Weights of a small transformer language model: 23 layers, a variant of Adam for these matrices.
Each number is 500 + 40 x the weight over its row's rms, rounded and kept within 0 to 999. Layers, rows and columns count from 0. Numbers have three digits each. The size before them is the row's rms in percent of the matrix's.

# layer 3 MLP gate, 256x96, rms 0.0791, rows 0-144, columns 0-95
098:506485478499439524511549527472462483460462544514514492529545535477567529534511413467502594516462526536525534543473614467447462530499495570468557519508432447476505471493561466503532569463493593511433546516512444462481484455501459447464502468506488557434485528492546523471479469512499514581
102:458520581504585545487482533566434459464385516500457501493483423538532522490511535503476460539602529540490535452504504461496494472536503487499567454507477440481504511510509487529470591584514461522525509437553479472456482466507519535444449487550457491524454511538483481462548468457535439525
105:415424545561452500530507510509478565444549443492509451473522494516523522451545547464495445479590492577473552483434550527429432451559476538504442467516486446477532532494552523472465534500434484499499568534538438489536501445486561468506514553473531557460531497534501557502500522507522518480
110:497489490522533476497445472497460491454516449572492535490487498509563532492447428526519504529544509540563436535466537544503434615499538499481512573491507460523492504484542516529517581442531517483495528505539551503486524459557507464449484462496577505522416361572495499497497539484440488505
101:437511496448562569478513543484480527548393521510446472490503400481466532455419519495514467432542508514541565528497482460482459481514460479506446512499468452556526563532526482461550528534529514492540495529578488500471416443447475528472494537519495505549529520581489569507479471530456479434
114:575485518449546482507535504507476537504441545509520488417454519514548607556487475479555519525538512454497515439520562482464486551487546564564494493479499437505534491498526461512457572487552484557484497509508497446447460466442523478540506489527585483434531435503490513413506463593536494474
102:489503497475483478500530461489475527493560506552510560545552418529453508501571464490508404533546571613549557505509526561396478546480503522461451534505459493484558491459483515517426500508515532557446517504497462476495448466483459453496478494500500565520469498509498502548569450586488509447
096:544465559487458491522488553552484530494513512617513448533484501479531513529505546509494537518463456552455476549452526530530395538544596528540459463481478430452464535501548500425463459490462505507428450514490499436434485429533531523457512494448494521538502469547476468495450526522487481430
112:519499456481475554502506477551502508525506423664514462506449418523502490513495419539466511497508488495562438435512494521476474547477566516550453583477486499491468483508489456543489483515486450558516464486498493424461498471469488531430453473478562555583533486527540489450504493555513509486
099:543525493493514426565475513511500506507467466495457441484478479506518569461480572477549537529522521523505512414464487435389516514439457464522490534517505477486485548494483527557534546496536596523509456467544558535528481435566515514495541477508510456549537487577592535460534592499491479501
101:419484532538417463479455516551491499551467455517547541484413504476566513492517436469488560474495480534525481463491393519468464585456506469586521472454541414437500445505542462520491501524440508537512544543523509500505509450494493529465455531498465483444420528524550545483511499478528461464
095:490469457496489529501516531546493479534609477616464537540480447454468527561513509503562505499601515502551538522500554524455479501478546529481542490415502478500469477499474487523429528482453451498484572490475441498434499409518465485521456516505478536511501422483549593532534535535471489496
105:483506587451519484491542497553503441446518461461504493484500495479524636557534535451518537558520483460528469574498488519558480529502507498466458591473541473475493500546540544453456458503425445490488482484579449468441499498494499469489448501463487477548549489539583494480534523464563440536
098:513483491560458504464461525534491577505470433523490521525442511510493496544455484531537448528481453464483558422452630553501447519489551400494512554505500508410482551528529496473567531454475462527479530460562485513488509465539509536524422432514491554558498506486467481509533461513463502550
117:504543600502476437498503532507469513480547493601500504492445523526511527575552527581525483461514492495553558422502459520436420562470490510514531475513541433477522569519470491513479552516430549509501491506522480434489547439562484507554518550481533510474484478563479573485533540538503466444
096:415459498567575467431518520542487520453496470493501494509513429518537508518436422501514480493487522542522461576524464467538444499446557496548486500509432465460487505475518486499438451453518507474469475559555511428505575498523508529521505504547562500502502426536431544466418556501441444464
086:511482461513512578448522473493404486524428455533479428501528477489460512528550555522532435476563456560481510411477593486551491522444478540494517501510503535453522499560521491536548516434501544463492481473491452483444435495562464484458533484412450459511510526458531550455507479444518457512
093:494482557496465555549509525513417532475437582523558496502503472443516498481540545468507446514491432549409565383496525448533501532485488498447541496488535524492554516487554442478518550517525555468495516392512551460502494483477490527545492522520431425513466489454498434532515508473469492533
114:530507508517448483513434547531475523558502494508525471514434498451480509617462535421558427454558451471530458490505496522472426520492475517535556583442528452461485486526482472485503484512464523485502523579537485506454416446444513559548422453484549483456524558512516507496478484499518457445
091:555532501496487493496510429480471539536501506557467550473521530461504486487422441513515566433460443462389503583463511407506461529444471536417566539490512478467515506512497532509497522484482522496467581495474511467463447506499425493540498446502476517504522505460488485486561560610484482542
094:541461485452434508476516509513455416475535523573450542528434553454496497541506470527502501441444442511500458450453520538535523573493509461511466495467477514470526478511469504486469558451388472486488570482547574425440538477453489490540514512531553488478536471568501528525585533530545467518
094:502451453524486518553511525481476532524469571544455513455494545459473501560382505451547499518526488500515503384410571536513489458509499469492408566419519483527514557582533513474477510523502525518490516519532455515465466481466520466499522542463488429543536482532449521456519551474510438478
100:462523486629561482520513551544504435566502497514562480529496483528537538447577562537488522458530588524551483462448514502450478500484508496485481543498468492424521538592518448530562525466513460505489500527513552495535470493481547474489463468461543498574516438538524555466431558485481475520
127:610463475492490498526546466519501546468473572491482548513441448500589597583488469455545552468517488487499463512564500468486506511484574555563516522449536436508537490443474461483438503451558488552485473474521478460522545479517557510530523487532566543511524509471587489462502447539500515490
095:565508438512487494569501496475460478534468470545525523406528530458499560568617487517530605496562426485512483482457475480494497496457444503517553503484479519535547508480504504414486475503468526591528513515555469524426459492495539555505535535513531503461500500553443472549459474509518470563
092:479467527450454541506525527550450520474419464580479490465521484554506538463535528522516516553608521536439475479416582497511517470555474441463508544552503474484560555513508529543435524504504559551456513477494491506411463488499482484497420460519469487579451548503491467460529510477522483560
102:546513535536531503538519487501474537528521523554578461398479463517559513493559489540493526442525508448580486517523487425498445511475417554468461548457475442530499441523578484467540519477489506507430533456552518506449513478414497592494488461506542495472578476569529481507512501515497460532
121:459544481540499509529487510532447518517482484535454434434469470474472541473501558576608487497560514496517604522465535445512446601532507526473519486523436464477514453536467458488524578550544516476496480485503474457442497429533480519446499516520523512520528593560561561483519509529501491504
095:493509564498533505517578506527528467441510431503516556507514475501512569437626540464503567519498422496494448498476498502547499502528495548450470486451529475451484513525524564499498444483405441482516490504513424452495486494496467503542513546425486550524621537483469506527557527528537487507
098:445509480455440409476522578533482522507497561512478553518459490518475546534586527480519529515540461482543492522462531557421520464469562515524487534527488473514538465552498521575475541537436469545491487477498436532410463438460518485453455500524440515459440422514515526440522523511477428496
102:473462559496494510511460478521461529526448556517480508411522473578508550541514568548526381500485526518429598479535582433524464537513463525486488524527497506546537467506469466487524512444540558519523516427552490489476494491585529531465482484493534487502507451475498535466460589481529463552
094:495549509516513523487466510530443511526520473520501473546404492460537501525530453561499524516541570504513507395483508571442460538491524515513475638502503415486466471502487461490442532560433518489488472457544516522513511400500515571520538521520570512500501478508541519451458479569533477458
108:509503521488461439495550528542474589502565478509564559486561492477495585516490482502534492450558459611481491457453461553470485462500485513600483514471485465473553472523513509557481525540563517470536483562545477436491414435459486518482503477510576517526558553507538485519518533536467481455
099:511460494540549547529497477505444523462482446487502611431497476537570525488509575515562424539538592551460594475503498445437489525503483506500514518510499500517461484551551541506496520534528549527514510555503527440521472436485468485455491567541520507479492458469422524515471528548500444583
100:480494494511531485512545490515485557464498520559462453539475501489510543442446491541507581496488598521590521609497483445431430491486523519546514541505447426534524469555472511499554555532440537491503494520532476448547522487493502491476488485490500531597468487581494545443460484503469418479
097:456482492520530553570511478539488534477483541512524442497430565471557501488474488451543478511517594505523588493553540520464473491532532557492427565490461435495516452543563475486499506482451599496566543567525467481521465460495466495500510576469499456467487484510504551571535458494524470420
108:564485548512528458552515480481423504484512482545489565528503425511553602478454511453490494541508487545551509422408494504464443508505490525558502504479462443450547434496511529550553557447515522542542501530510458552495480438479486457440497478498527484534506595544524507511570546539444499496
097:540492546505479517477527498419494511502480563532501444545416510480493525502484558466505558475439493421503521518420423509516499429448510495546505511444555491478514505521513487558576500551490511531475540573521473521493446471412530476523492584479490466432552508480495481487507393497499470418
104:467464572444525478531527496471509539442519467527534489525509468490513511470497483543452442482534493519487570407510497519466444509472558477512476478496433487486398426579498536600437514512468497529494444555471469498516435447464538444490477579465497554469567488488481529460536527529446478545
109:543537490515521505480471480541438508546509482653444571536431461488502576487545445513525520519472442499543506448483521492509446564434512485525464572473514468489461519490554457516494487471428485561444518490541471456461517467419545486505505474481496459531523429533493504526468549530455468456
098:499488543558537488523496551559496456443495493475472500473458456493501478491484464506497460533504589423427558544411532481480449539495557531379509465508487471536492464583533533487416592530535495475502489557468526545501416482482487507513474556512488502433470498514513472467492518506581516490
108:470497505518522431551505568499490492450495460536508537505332465540520535566547513501503462461481467483566513466443479517419503581506529494526531481540518411468544501566532473464454537509549523557516509538455477520465447442476501492439482478504491501467481496545498489473490555447545483442
089:530482475497485452506470493480493511519451498515466452467489490483447505517434478439502569449430582563566528434498414470477457479522538510541506516453442542451490591521491509486587511507536460519430522450497481471488455488495450419498509410519448487516497490579482481499529567533463466550
099:486568543479443521488514565499470622501467514507531507482401501437521527519536462561532529489477470521428462458492592489544447523513458482524582556508477492534525495520545483538482512478497486538423560540528431461458458452527496501461509486455564502545560551545539534495480465471472504536
105:469503531481478442499549540535449572519464476480474507440509554506467578512452518551550546483464490566472481471520576496553460537495514516527575496532454521450550545543559575473526503525547523472474495435514512547481521468477517441490512493442502547620577573518535496510471534460493451497
097:423522502517459356499508499521492506574516466490488519524496486519507499555520575551494391492449526480514544511452485517433505510509527485489470462488472565520531523570520490488585565519426505513503524459471499499523502472516527476489499488484529517412498442537524397425471531499475495427
109:515479528577554418524570523498457556551483511522466470511502498548502598510419514478543438474452515466536509506451448539440418488497587519573426570508487451517478491573526528512482476481437550488569521480514460523470469421471482463518483473502534486536471481520493503496477517508485481432
105:461459519574469520508525470503463527541555541495499564533516471460554523496550583495529395541483561472481620500525518467398497544513522553513521494504548500524570468538496468506494559525451463577558571486519452510480496474541465464508540497510527569430487522530528489524485496537543481503
098:584519518539478494516482524531499625467466485638478462513515476454509536427463511561470494453516453516516499420485535542488486572455539492555517528468486455466563499488432503517459526451458493531459502477501478487515447479531473515451483467488553487578525497513461476516488522590469456457
091:550529471478557456566496424479446474456500492493539512437482505481604581470476512566536568455592426569498488512493491514503482517461475442444509476494505511502570491568548460480484471554514474474530542507545560487480516467535491487467512527533518523566429577461503537461453468532489490531
098:481499509484489521459512533540366571551518466562458520514489458538470527547566545476503435514576547465513582497507572501496468575553494460532530461471473509465547471515517474528473545492506534500464571547495468491491528478522479506516478483455490436457547610498474441542500458531528513444
103:493507536527547456498515500510472459523546503533454523497451551403541513589507485560607555487520526488503472513489509521480490556431565466519477507429514483562506441511532513478539567506520547450532585482521528528466566482515515518526487436450553530469544497458530478463528509407549455549
094:539530514530481401515525453519494570533540616462482453486487553501547509535495543495502513459454493485484536526507509410451451480546544451517540453496448503440572494497495489447558507513528445485475610530521528492507478519544515420454550472543531546494569515539545459475531509458514482462
100:527458494561513482491537519484482541498379551475477501520540467456498504508482446485494497545451526542540483525520602508500496473437502567554496506540476469471599487447539550529488592537517562516519533551555606489514458443461506517462533489502533486444496513505512422475536510530431507477
103:511533485546507510495528480576472550537499543512494497525560454504531519491434419449512548556481576509499570402472506404470470459426517506528447545488457420488537496478465508509521514503435544510559569500546482445526467488529481475523525516492543460450541388486500519488467504526474486452
085:490493525561494580477581536537435559468459497550500539485517514465513567442551532520521531573488489510462523480428626485532502519488442547520489506516484514439492437467520578464460549534502474523513469469566458469476558472404488565484520492515479565504537484461541484470530493499545499516
097:488500477509507448569529526462475507519485453523474481415505547482496595501509571516560568492549465492534491437519576508421451516527484513497530551470496516448492506580524531547455491537474496484505495470513537448448462432539502477456517526474460424543495508542459580486493549579522420555
093:451446544527499504506537462472458586472536470488481501543497484547505607443515541464515499505500476554495615506531479519455418540548500531531475550506561408519490484542578485524474513542498484529523471521574514525468566451429560499498506471468530527549500469511556494449470508537527479434
090:500477513411487523494439570476482576550557525512520494526481536460440511544492522546545451560559465543470576584453559500493488542487486533456463505487463494500493519525496506582457524477498549466499493456506449417501465452600520545463434473580483468484511487508500506494532502463472481587
098:427493575522517428544544537589547436545548516464527530501522525516523505566493553474446429454445448480486460505532434522533499534508454484489551512444471529503479562465547471572486459431485465620498481490511545527511536540489501515492474470541498470456516539568513466483518437488547514498
098:505498512506502474464477458531503481547528463487472506539522502491478519551488600466471372501395499505466611503451484568439471522478552514446506522460470507530444564513479454560473564524505478505473513483514479494506535513537471457454466404533570422460505462513498441501492509535502462503
112:559480557536462512522539512485488502512473504565493504478503514492549494451464478517497528501438563538422519438455626428520466499520522521487476480508440465498499571471564536548495591488498490525454513492498480510493435489535436511488498547491505471529520537549499549404500512569402424497
091:480546546508552566502522460504489468452391530525474465503454501506497474454471516518556405459518544494484586501510467499447440462521489481417530449478462472523489499512505507524456506487414526565501514477542462470484540474450563495487413555490531467515521403560505555426502514525527472478
103:537445482467583573489554523504497507436450478512518533427501436491503504492500475563514504493553500491543502502504452430507464483482432521485489475475428519530479570562493534614489485499521539494459492572523514452478447465567491585509534533536517471511531482460502585462540558522419462495
105:543516523515518528533516482515512458446442543543484556525402532464533489452589496600506478502517590493530562506510618434477433552491475492497498446469500489501471455537445538473472541501495557489487506596501503491484468419489540510506506523543527507496559559535537495489513509487547482558
101:507520492493580537456509487509491568450480512525520422492477404518469527523560520501462498503566461572494457495471502476479478483526546453587481503485517423451547475475480484507483528473492508498477462548497534483472508471510525477442510608462533478586483568452519513533565550455408422485
095:551481507531532517447510565461498547495524477498472482532502508582595547479593460519487522528487500523512485589503549467452456518538505527455436435466506501451542501468485526458541507530457542501459548524490535474524582462533530513432434457457606540456440459540496487480489497490482442452
106:497527485517407579566531546527511584500544554532482548492497463453409504552538522569458473441499554548471504468562525494466477609541528544573533476480462496491489470514501502535479478513518527528516533476531529441536508445603491487485477530504486521504572527526525532506504533519411501507
100:492398496471474467529567549506444555520518527546502505508481528466498529489536424512505586528453522465573581476449543520419472471508467541514468536533506506487547503554528527492533548587425530514487510573540532470476451477400545541464505542453521526542492502494517535459466518475495439502
093:537412438515579539468473510559486492462475505564451421474501448425532521450631508557527447439533512558523481407436488520499516495490482523497513525493537494483515493565481544554472524478480543507455486483499512504528524475500451499472414555521479539492535471541464520436534482526452515517
095:520558518569481574497502474504467487470456513534450494510464450448514532518558546513459491539604414497420524452436542502495502526538495465566533486518530505380543537512521515520476513482447480526546484455493514501495505461465504556489521492475421467457432500499539426429487546449467456514
097:588392460520455544516593484450479559510464551478481490434505503464515509501461460452508447526530537556438582550511493421490477473486497521504439493470481495481501562499523514525550538503516505481516541526484489516519432471467550520513474554512459554510594539454505543449460406500471529499
102:508522541514464539493505507543495514500562522559487514567439477506500509468523491530423440516535495455613574424457516549428438530467504456454492529477506468434532480498508553466509491437447500536517532455504469468518506452501567450442552423472515491525540450515562555488531553562531503530
102:607486540519471475479510481530510577548526500530510486434460506480536512530393517469529514450402453508460508592486553470523450500433535421433452507499484477458515484532497555481581540524535538433500466470537481449532516461529512520520557446504521493528496505549506548470486525551533458496
102:469518492538427444484473456576508515545571456485531511534463521485496507555482590545438376511477543510509540497519483611419464503477528501466551521478517526494479516502498458527557541485426432534539505482488480465568534506497441436462551463556527508511504441513518473474512521504531475535
093:514483493502513509530525477460496538482528557481482506527498463498516481423562521553457475561437573642539618448504559546467464502495581509574485517461434520485481437516500535482535548507474491497493505521474456539489521499540484472516446471526505501498487394510490558480500504544525436480
105:535513489440498448524482555538473509546519404522512497515415479508554562497505477556570523445471465509540474523492554481435377543485534455585563549492533499437484489525475467497505474460464541513514519555530498512425501420421501496464468482523504557532507554495497480470513498492499463566
106:462513522468574435536492580473492538454455504575532541513546479583475531433507561488527504487510495479591582447473476517437482477488471510462523548487473525514502494537503465554523511494501436601523549557466443478507515466538524411500521447505538589490500500515511484495467545491449548458
098:536504510529559460531486477517478522446524435516549480436494497498536537505574427487478592518598490554475543529474514482433419487537467446495494478495476450395492462515485435497511511496525546532478479537502540478480504469446538535484549529436571500483472585535579538524539510526515497448
110:502505461500557473447511480518459548488404550465483489519510479477516535548545563446533439456533514558487558487453586538482492525545477492482511487503538498448466547532492452464510525531516528515497547499492463498477415484444536428463576466497562518441470591546473390522496482504492486431
093:542485458506557511438557497477426514512542455629474533440469427495516546452517623534534534490485473472514507444505529503515418532433544501457507515488514457505445471441561500472511504509485498572528571460514481477444476472466510478433470525538473495511538552549511504490455520455494525491
103:470476482497424452568558566512482636487556546527585518534512486424483545514495481551531487491458492543521534485502516523461493575486534532590460484456490501496500542498482486532539535558540509508499503526526512429484480460535530483427473495433526525537546504541506616495504517548495468486
110:475527491516521446508553558501370603558498463517461465462522454465501572469521510534555557522557501473531531417483595465495492489483456562444532482464490494531520472522526497448583556500485513484463529483535525491384493485497492500497480505521504436512485483478497486487470501532564454454
093:470531480524518563516502485514499535472503495529506510497427506480464528580506511545521488498562532479524525427556548566441484508427551566493587578501476542546477488550528510521503497539468462561546528550549477503478411442463484482433506493461547461510525479533582539502454593504560531517
095:445482507485573475555557526534470509511510518487462444446524447533464481538415624455518462508445525483474597543508491445465481500514534518527474476501490437493532494550545506481555467422570472561447524506510508563477432463530510547515524435497500465515557507483499478472461507560558516467
084:594509496561473532452498454569504472452553467522475512453490488460545492547480447432566569467475502506477408437507497484494464498489516540539551490522478517487532575487518565467478555487477519461521502507432477537454559483468541432482470521511492585581562488506570429462509543527513489509
105:574483481505412469492568481565511590513521489486550490502544484459566532481563526513512492461438469616533539427468488552494416510532493510553427498520449475542508487539573502533476579470487549488504497505523526516457542470495457485518466496486468552452531527570519444511479475555493504524
091:460542479414473508539511515484484417448410475559489547460429527526478511541433550502489500532573473495460524502566467513547455506542412524500538525481490498491538534545501516543497548494517496482489504474506485528542416450456503516473447432552400487472522487533518566488555492411531509484
114:534474502527477528530464541465458610455493477563513488439403502429524491501498480475516521480528537500507509444478540539479431510554427524463467488509546447488444491579572456485531500496456542553530547528502527506444514399507530503520470496533570501499535558577504511569504574507484511501
121:560500453532530545551479501526470528513513479627501454488421496495471514490516502504526482488511522628520532460530510490474401578505528540543472528498492411489515486514500512446527529504515563544472542476504518438452478379480498492483496425485492507510539513528540559511504550449549480490
093:492525492539529526511527503518456517438556520533534426560431481559500490579474452511556552491518585453576521472401507543418503534465514465536483513476553433514495478475491468542545522516458445548541510559559516509444497454468522549518484513432495504535495435480537572469491519467488471468
106:469462448558468479510548513508447513435402552527468480470466478436522512612412521453500501475535524449457550559413510450508466527447467539473462544469504504487463541495533520513491564546530522538515465558506523540450400462477485463506478496511514548537482477480568503508470433485497508508
095:525489573487499541489519462520508538510542471549546482554442488447553488454490486511494601509494460533485485506516468454488473574519461535394507468492478479516515494509497452472553488480464527461545548530502477494443533461523499540527504391507484449605449545560582514501552576463489441520
095:507559458484507414580540496492449455435434423484478549501453467494553537548531501492529483523489484437539570422592598513448441531503482493456541518525483548480500480537460542457539522503472518503462481491524524481442490470485403507474450548514474460474492462496511506459509544553490467456
099:529504456541443479487569551471471474461443479507465512466413516440510527557512539457493524465507574448551515491461470524397482521448548529544553531532480504481512423469543479476486470454521504564514494542532474518459514425521504466515512548485495428515516584577503481455465547471516407512
098:536515556494477537457483505453441561506481496522468502544473500505443544572539569479514400510567478548484571450486527508499493502423499542603473494495526491448503514521523526551528557525566499514468523448473450452427465451485508499540405525478552455493496518499522488501567462542438445495
098:472479531515499595505533444487435551493392516494457507391498504467560523493500561446492408541473506511477585480535544496513491446494499562512512518473462497518492528515479557467565525517544514484505532549517453510526516461549451464469475470499475524481475528461523542375462430515531494491
104:528460585515540456503503489508485500456405478537593461520459511447474522485444527515521493450538468534529461527486441475419450514523584461553520509507518513521514443485490539413466500506477538483465476483548538499484522455499534567473517532439594470478499495569489551444488479490395488485
105:526466513523532473443553538498481550508493495469523494501461516520546506452476420460532586494472506469543488473462525514490501547546471520483488516517547428422537483505579530469478524497451533503529570450547560495405519457471502445547451498434626427552506501512538475549490465516438480491
114:561483511478468479497495499572447470504484534627499470461508505572526567562529454534528549501622464556499479397441522532504448534473493486468413513499466415475457507476498521527460589477449488508521504507519455506469433466501526465509484473522524444472500483519498509476541495542487485505
090:470432430505457478493502474517447480512509481583429504427500484510509508478608524536521464550499511467517577417477533515460509560497573488443456515508549452533479518513584504560490549517483473578564614472465486471461454505511504493452557502511486510459491482479504456491526549539524499527
097:465491493455566535541528551570475552527422453543527500473529471517512545514482478481506520437516564460514473502470455494447444591529467477469501503521453476521532514536550492500414461517453449543492475561532422499412507463535589471492477563521512499475506500593479530524509520482430479562
088:468514510557550557495499454511459420534461485534470568464458505457519551483454537509559421465442515528494514457518449430541479534426489533577538515475459533464463482543574549493447479444527493555507505510492501530454485484465453533510406573523518484482508535527547478512458462493428445454
105:508538548536476462526504557520470554595514496577480494536469468443517573496506550559537502539567482533538513546512474547428475500487467477592526508440527430442475550523480539489436504491428502507447554531512514542542508426475510524434547526482562491448439480520504492547506561479534471486
099:522519511518563472573493523480466520490529465524486557473517541465524552494439549519498464515577454487502562443408464471446464464527465465526514459487403502394596484526514457452487531518520516499490545520490459487418495416458495461455466526487514507492555534491497529560515531573451490493
105:505471556495492455459508508507460455504452519458486497548426496557490521597433537457493486498453540600513508510497489520482469501451512504607450505458502481506424498534511508518502497453571526516510478536504395558495409425475514450484479471521501501512576548490511462507509452488413454510
089:459504582455468464547516490501479500525517504467475567533438527450539518453543605479512473511545487495539547530488463425386447533450476479489554504461533573523421448476492514400466476497433494492463508479495478498496516390526531544495519529483445519473488467470559506523507519502501533473
095:541467488449534531499501511578484459545475536453487466421491532497514494541548644528507404479513550471468604523497460497462519530508498497501512489508489568510496461546500468512519541417509503499497471441508466559481475488514462572508466525546444488414509502549494502399524530537502530485
097:506513531474502489496485510544487448543476532525513534616449413479514524485472471456521471490441532502530539513467450544474491539502544502517438587510442540488544504531498514469471468543465542466458526519566540512540504453390550518477471408498547493502515435549563414546513535471454470484
088:459439480503554535512537558526455447418465551529544534547568466556445501494545433491522566476583420453456431461516418520562479501475518525518475484532419506526495487536453496509484423564483521533435517533564491497459502448439493551491477458511487502482492519472521438488517490502490513490
097:479451540485545573548545479506462522519433529518465471561478561573556537494528548461576536474565552438508503540512553455485456512506422452490542504493573517463506540525492510485554487489432495508450537613496538531453593499487553474511556500525529501494491525486501475496538500480523481422
100:523493465496461537435436534586467521576479504555437524540511474448413511456521517457588478516540520499499568416493512536423488522524485510458527498462492492525497488538532539540440475480462533501441514499539556455498525474503470483425510570545478429456455474519470476546562533473431487525
104:518475449471558458502499523532468551496435528483491503462505489535456500547501624480510462537487541500488627521523462518421494487502511512548440497485486483503552446527482455546508556529567506511479450451550480476495474472486533472469541416496494436501547439518578488472457563428499501439
109:492503540481528518511569439510415525470509513513480515507486493486552530494531551545528490495582569541499598523523567459424441599535497514461513556439434449487540526480524503489476587523517536505442448530557500494484524427514581512475484469540474462487541547509494544466503515449548501483
106:494521587558506525484523499539473517513542453491449518372581547540560519528497515443505582530588502535509499514481560443434468468537524467465486489506505433460550525533506461469505563506501505549505558540536529516496547470550521521494496501489472450505483507490515579488481544575570493436
094:479556513541485507508587462474469470546526527550509521547508571482588555434538425495524581439479462504560464485498594481457514550548461532519500555426479541429507531515446476494574525472434533526520553527528522551537463471508508501501458461505533497539526478510477545518507560517540505448
093:540478471601475494553493456458486526527474464502517489513489514444530518509459531474499445444459444570475510464469459525485396520514488505494479583497526481452523561545502496478552509534479470499462542474542541472507366464487486561533525518526463478521524487536513493590456550597440525495
094:506539427531488446560475551514487540503530480530429528446527536514521569470547509520485558514517552526575513493447449561433454542455514581443491546479499504443553550506517561549500502489518446555549541519486496511548517434561496449495472499443556498524515510527501537406461495537514503433
095:450514528498424491484541524519471616493562427561551537431498545445513523481498458537513575463470428534489496462460521566528481463499514506510419517410539452521505588485518468498560525505418535529508457504538467450486494478493536500452539521506514517451504539524482485487480539468494454427
105:487563459500488499523543524488437520508435586567474507437497532488483547519481558519582517507506513577491598490471522429510455515512483494486502510487511423514502524532543512533552550493561522493481502391583484456456452444516489498451428474506520480545534482542515595500542522518475468532
106:542425522477634547480516572514471552490438528482485474527525436492531479480490509463549436576500531530518554523545566505505505566502533562547410521495520501505499495519555519530468549542520512466508483516495531468447478443538517536502483451462531429469441414509549520546536501519454506464
096:506475510437530470559496512479469479482496456517463475408484525533473510610502501529545532512599537520542526477432583544401506502501479544556516483522550510491427461501530483482480544498448418558459479500542484473462490468519505460528477595436547495534484481542524558561504516525520502527
097:417520508488553528509569518511515508486514472478516561505513526509468585500497601520436590493445526463515489547535534513560492528512502497514504549447515435424477497568544471432438452481449439476505505473527435502472435491500508501480465468479440574537555507524583466503544543487512516549
096:497517531544586554464576468485491579481499561494453446482513532506511558475570481520531546526515555546466572531453572502498465454522437512534517477487536494490487511551584526534496548538526538553541495532510548535519548480499534513460485537536443514534518565459500539463447558559520441418
093:428521474491480543485497474454452618488495524635478535474540486541512520567488477532494518513508484579511492446558513466501472504498501459517451508557519521478506497493538554521536589506473440536457451465477498481483470482473511526379494515434459485509491532489538497480491450573553446450
094:507531491527470541472507501536472513553503543492426491476488569534474558522510452491483523519576559499510546465507527477430484576532485516515512493500542401434527442512487460535464561516479432504516488490592468505498506437531458514455478503481554409465465466502454573437491572484545420528
095:541496461536512489476507443516502442553436552487427505490464529509482507555428637491464461486520561527503537491451494493445516455484576568484571538481470499442516417535480458463490503518519476535515516463536546532482499504547476447477569433531465509502570451489523463429503461505528492540
097:487517468498598433507477460498443465510426423504537547510486425569472528556491498463471473471418429493445478481504501463519494458421524460458457553544464539536493484530479496436512532492518500570561530503505575486481377473489468498469513499526503435484481501525528437503499554465523491517
094:569487467469502475597450453458466508542501497577475427429422469435518498528464508446520444575522516497466557494521582514476500515514472507551480524535523508506562453505462478483518504511529535451517479477498562472435462447417563443531501542476412477544521516521506537561465522480524517507
092:496488516545559539529543477533473568515517414561503503483500435524495514522501597479478422528625465493454574408491547527470505511474490492442502530530518463442537482489489459542511530531512528481461488454526540528491394473546472482499519505502478534571545563504532522514501559561519475473
106:548512545488572475479524490479490517539504481511475537498462484507501524556473507422546419507502590502542556520497493581428469488474462474515535517513467469541579554497519527534453524529431544554559485578513496479509492463463464589505504576564588474475512447497477539551509533514458435483
088:540515473569482422481539504513431545482475473537421550450483497470501583441592485475543563465506480472538476529520456521436435526485532518570456538497528513477516462519482453418482511488491583545446448490492493470513506448487516515494441444515464508513462456530494433430545546505465522551
097:459505479476522415529515595518469544500458509543504483463499523506505512593415495440521508471550624507514512450477464481436467484452480521519436501540533467529571516471507480502502492443495522549420490451552501519483420486473476450482502546488551416516499429517510532479536518477473503434
096:430471511460484503581505502523508515423521492552504507495442502433546552547494491519558565545449539538466434529473422495491517497379505462506500487492475474567470505528448541499542443519513510497490488499517425444438480463464502504513522556477478529537483537561510612507515490496486481595
103:510479526501526534582493493519418487445450471508422448416487476568505514471466589515492483500495589531489592458475497511468479523409450533491507417513540481502524499461522530542548551527526475507476474535557512480483473436493463509476528516464497436516501545470505523387505474565513484531
097:501550427501531591397497446502455486533536465512482559551393476471517467506503507552536469434546528498467481548460512511480441520419506470455536560523513502561463454500507473527539493457524469531522454470490481441465509456442478531493449421464516488551526550527516455419510483517459481506
098:539517451513485522488479492566472509470568543586535517489427557427569528495513498539489513436542463596535530484477509564489508493541487507494469503535457469497452540555511481532525533477533522447515562419497486370524460453547515431511499406473552503477517492520532514541507457508475522496
089:521517436566470604497530498518489503515462536585502535485391473496507488529508476441496511468506500515559514464425566514513444511528567511508494524520449489521512462492468454491430505472449537456470501484528439474517432468527473443493534517536504522437445575521537527382542496531480554502
095:475504534554442578508516518538517473483591514475502542464501530472492484448484564489477541568510592502483590494524449535390473522523516554426496433449503485535512507463534421546497526504514499551507495520498492444553547491537461512509503509491565526519511494497520556518536396555491483432
095:484557476540469419487487530522440498500489517469539598552437484553498562522535498540510456550531509521536608537475506506396454521502483466494523540543498482522508473470523458543431506544448483564508493484582487537454532414461504529471446460460561448467470533440524513534497499466485497528
098:487459490514482524527627544562451596487484541519455473535487505535492555460519531487519424503530545537495535400530564512482526507440473551567461514535438522489478434511534531521497602444501527465507504463553426519507534484493476507468467543489485485461499549443454484474504446515467470479
099:538480458532536539541525480465490549529511544523484502435508516486535493445474554496565437465501550469516496454493498443481490540552364561522475432500480515556474477479517489467547501482504523443504524490508524457536498448537469517456493610468469492518609478473531549424581482529466522475
097:459459525433510439609488505553492539528504531519470480485482448521487496535356476509528515524450523434525547473506468493457495574501545527555449511486497454510454514514491443406530459495471500516487497467503423496473474472488537476451537520478513456521428460536499624497484497516454503510
111:485493505538464428498508521462455558459567509590461479498502535478532589524481547542522535523531570559513518426493553584406490524528539475485428523523528497482506479501529508443475544529492481553509493453488511476463512440558565547465470530494511480546517454540485525479448512561517426428
104:490538507490482494564496527514494618543542475609501532437406533448492504510512480498504540475528534537515494475531489492445416582466471497542481534489493428453540452534526481529501572506464507556528539547457513450493536404485461514462487507557455516562554505546547522511533542503511487479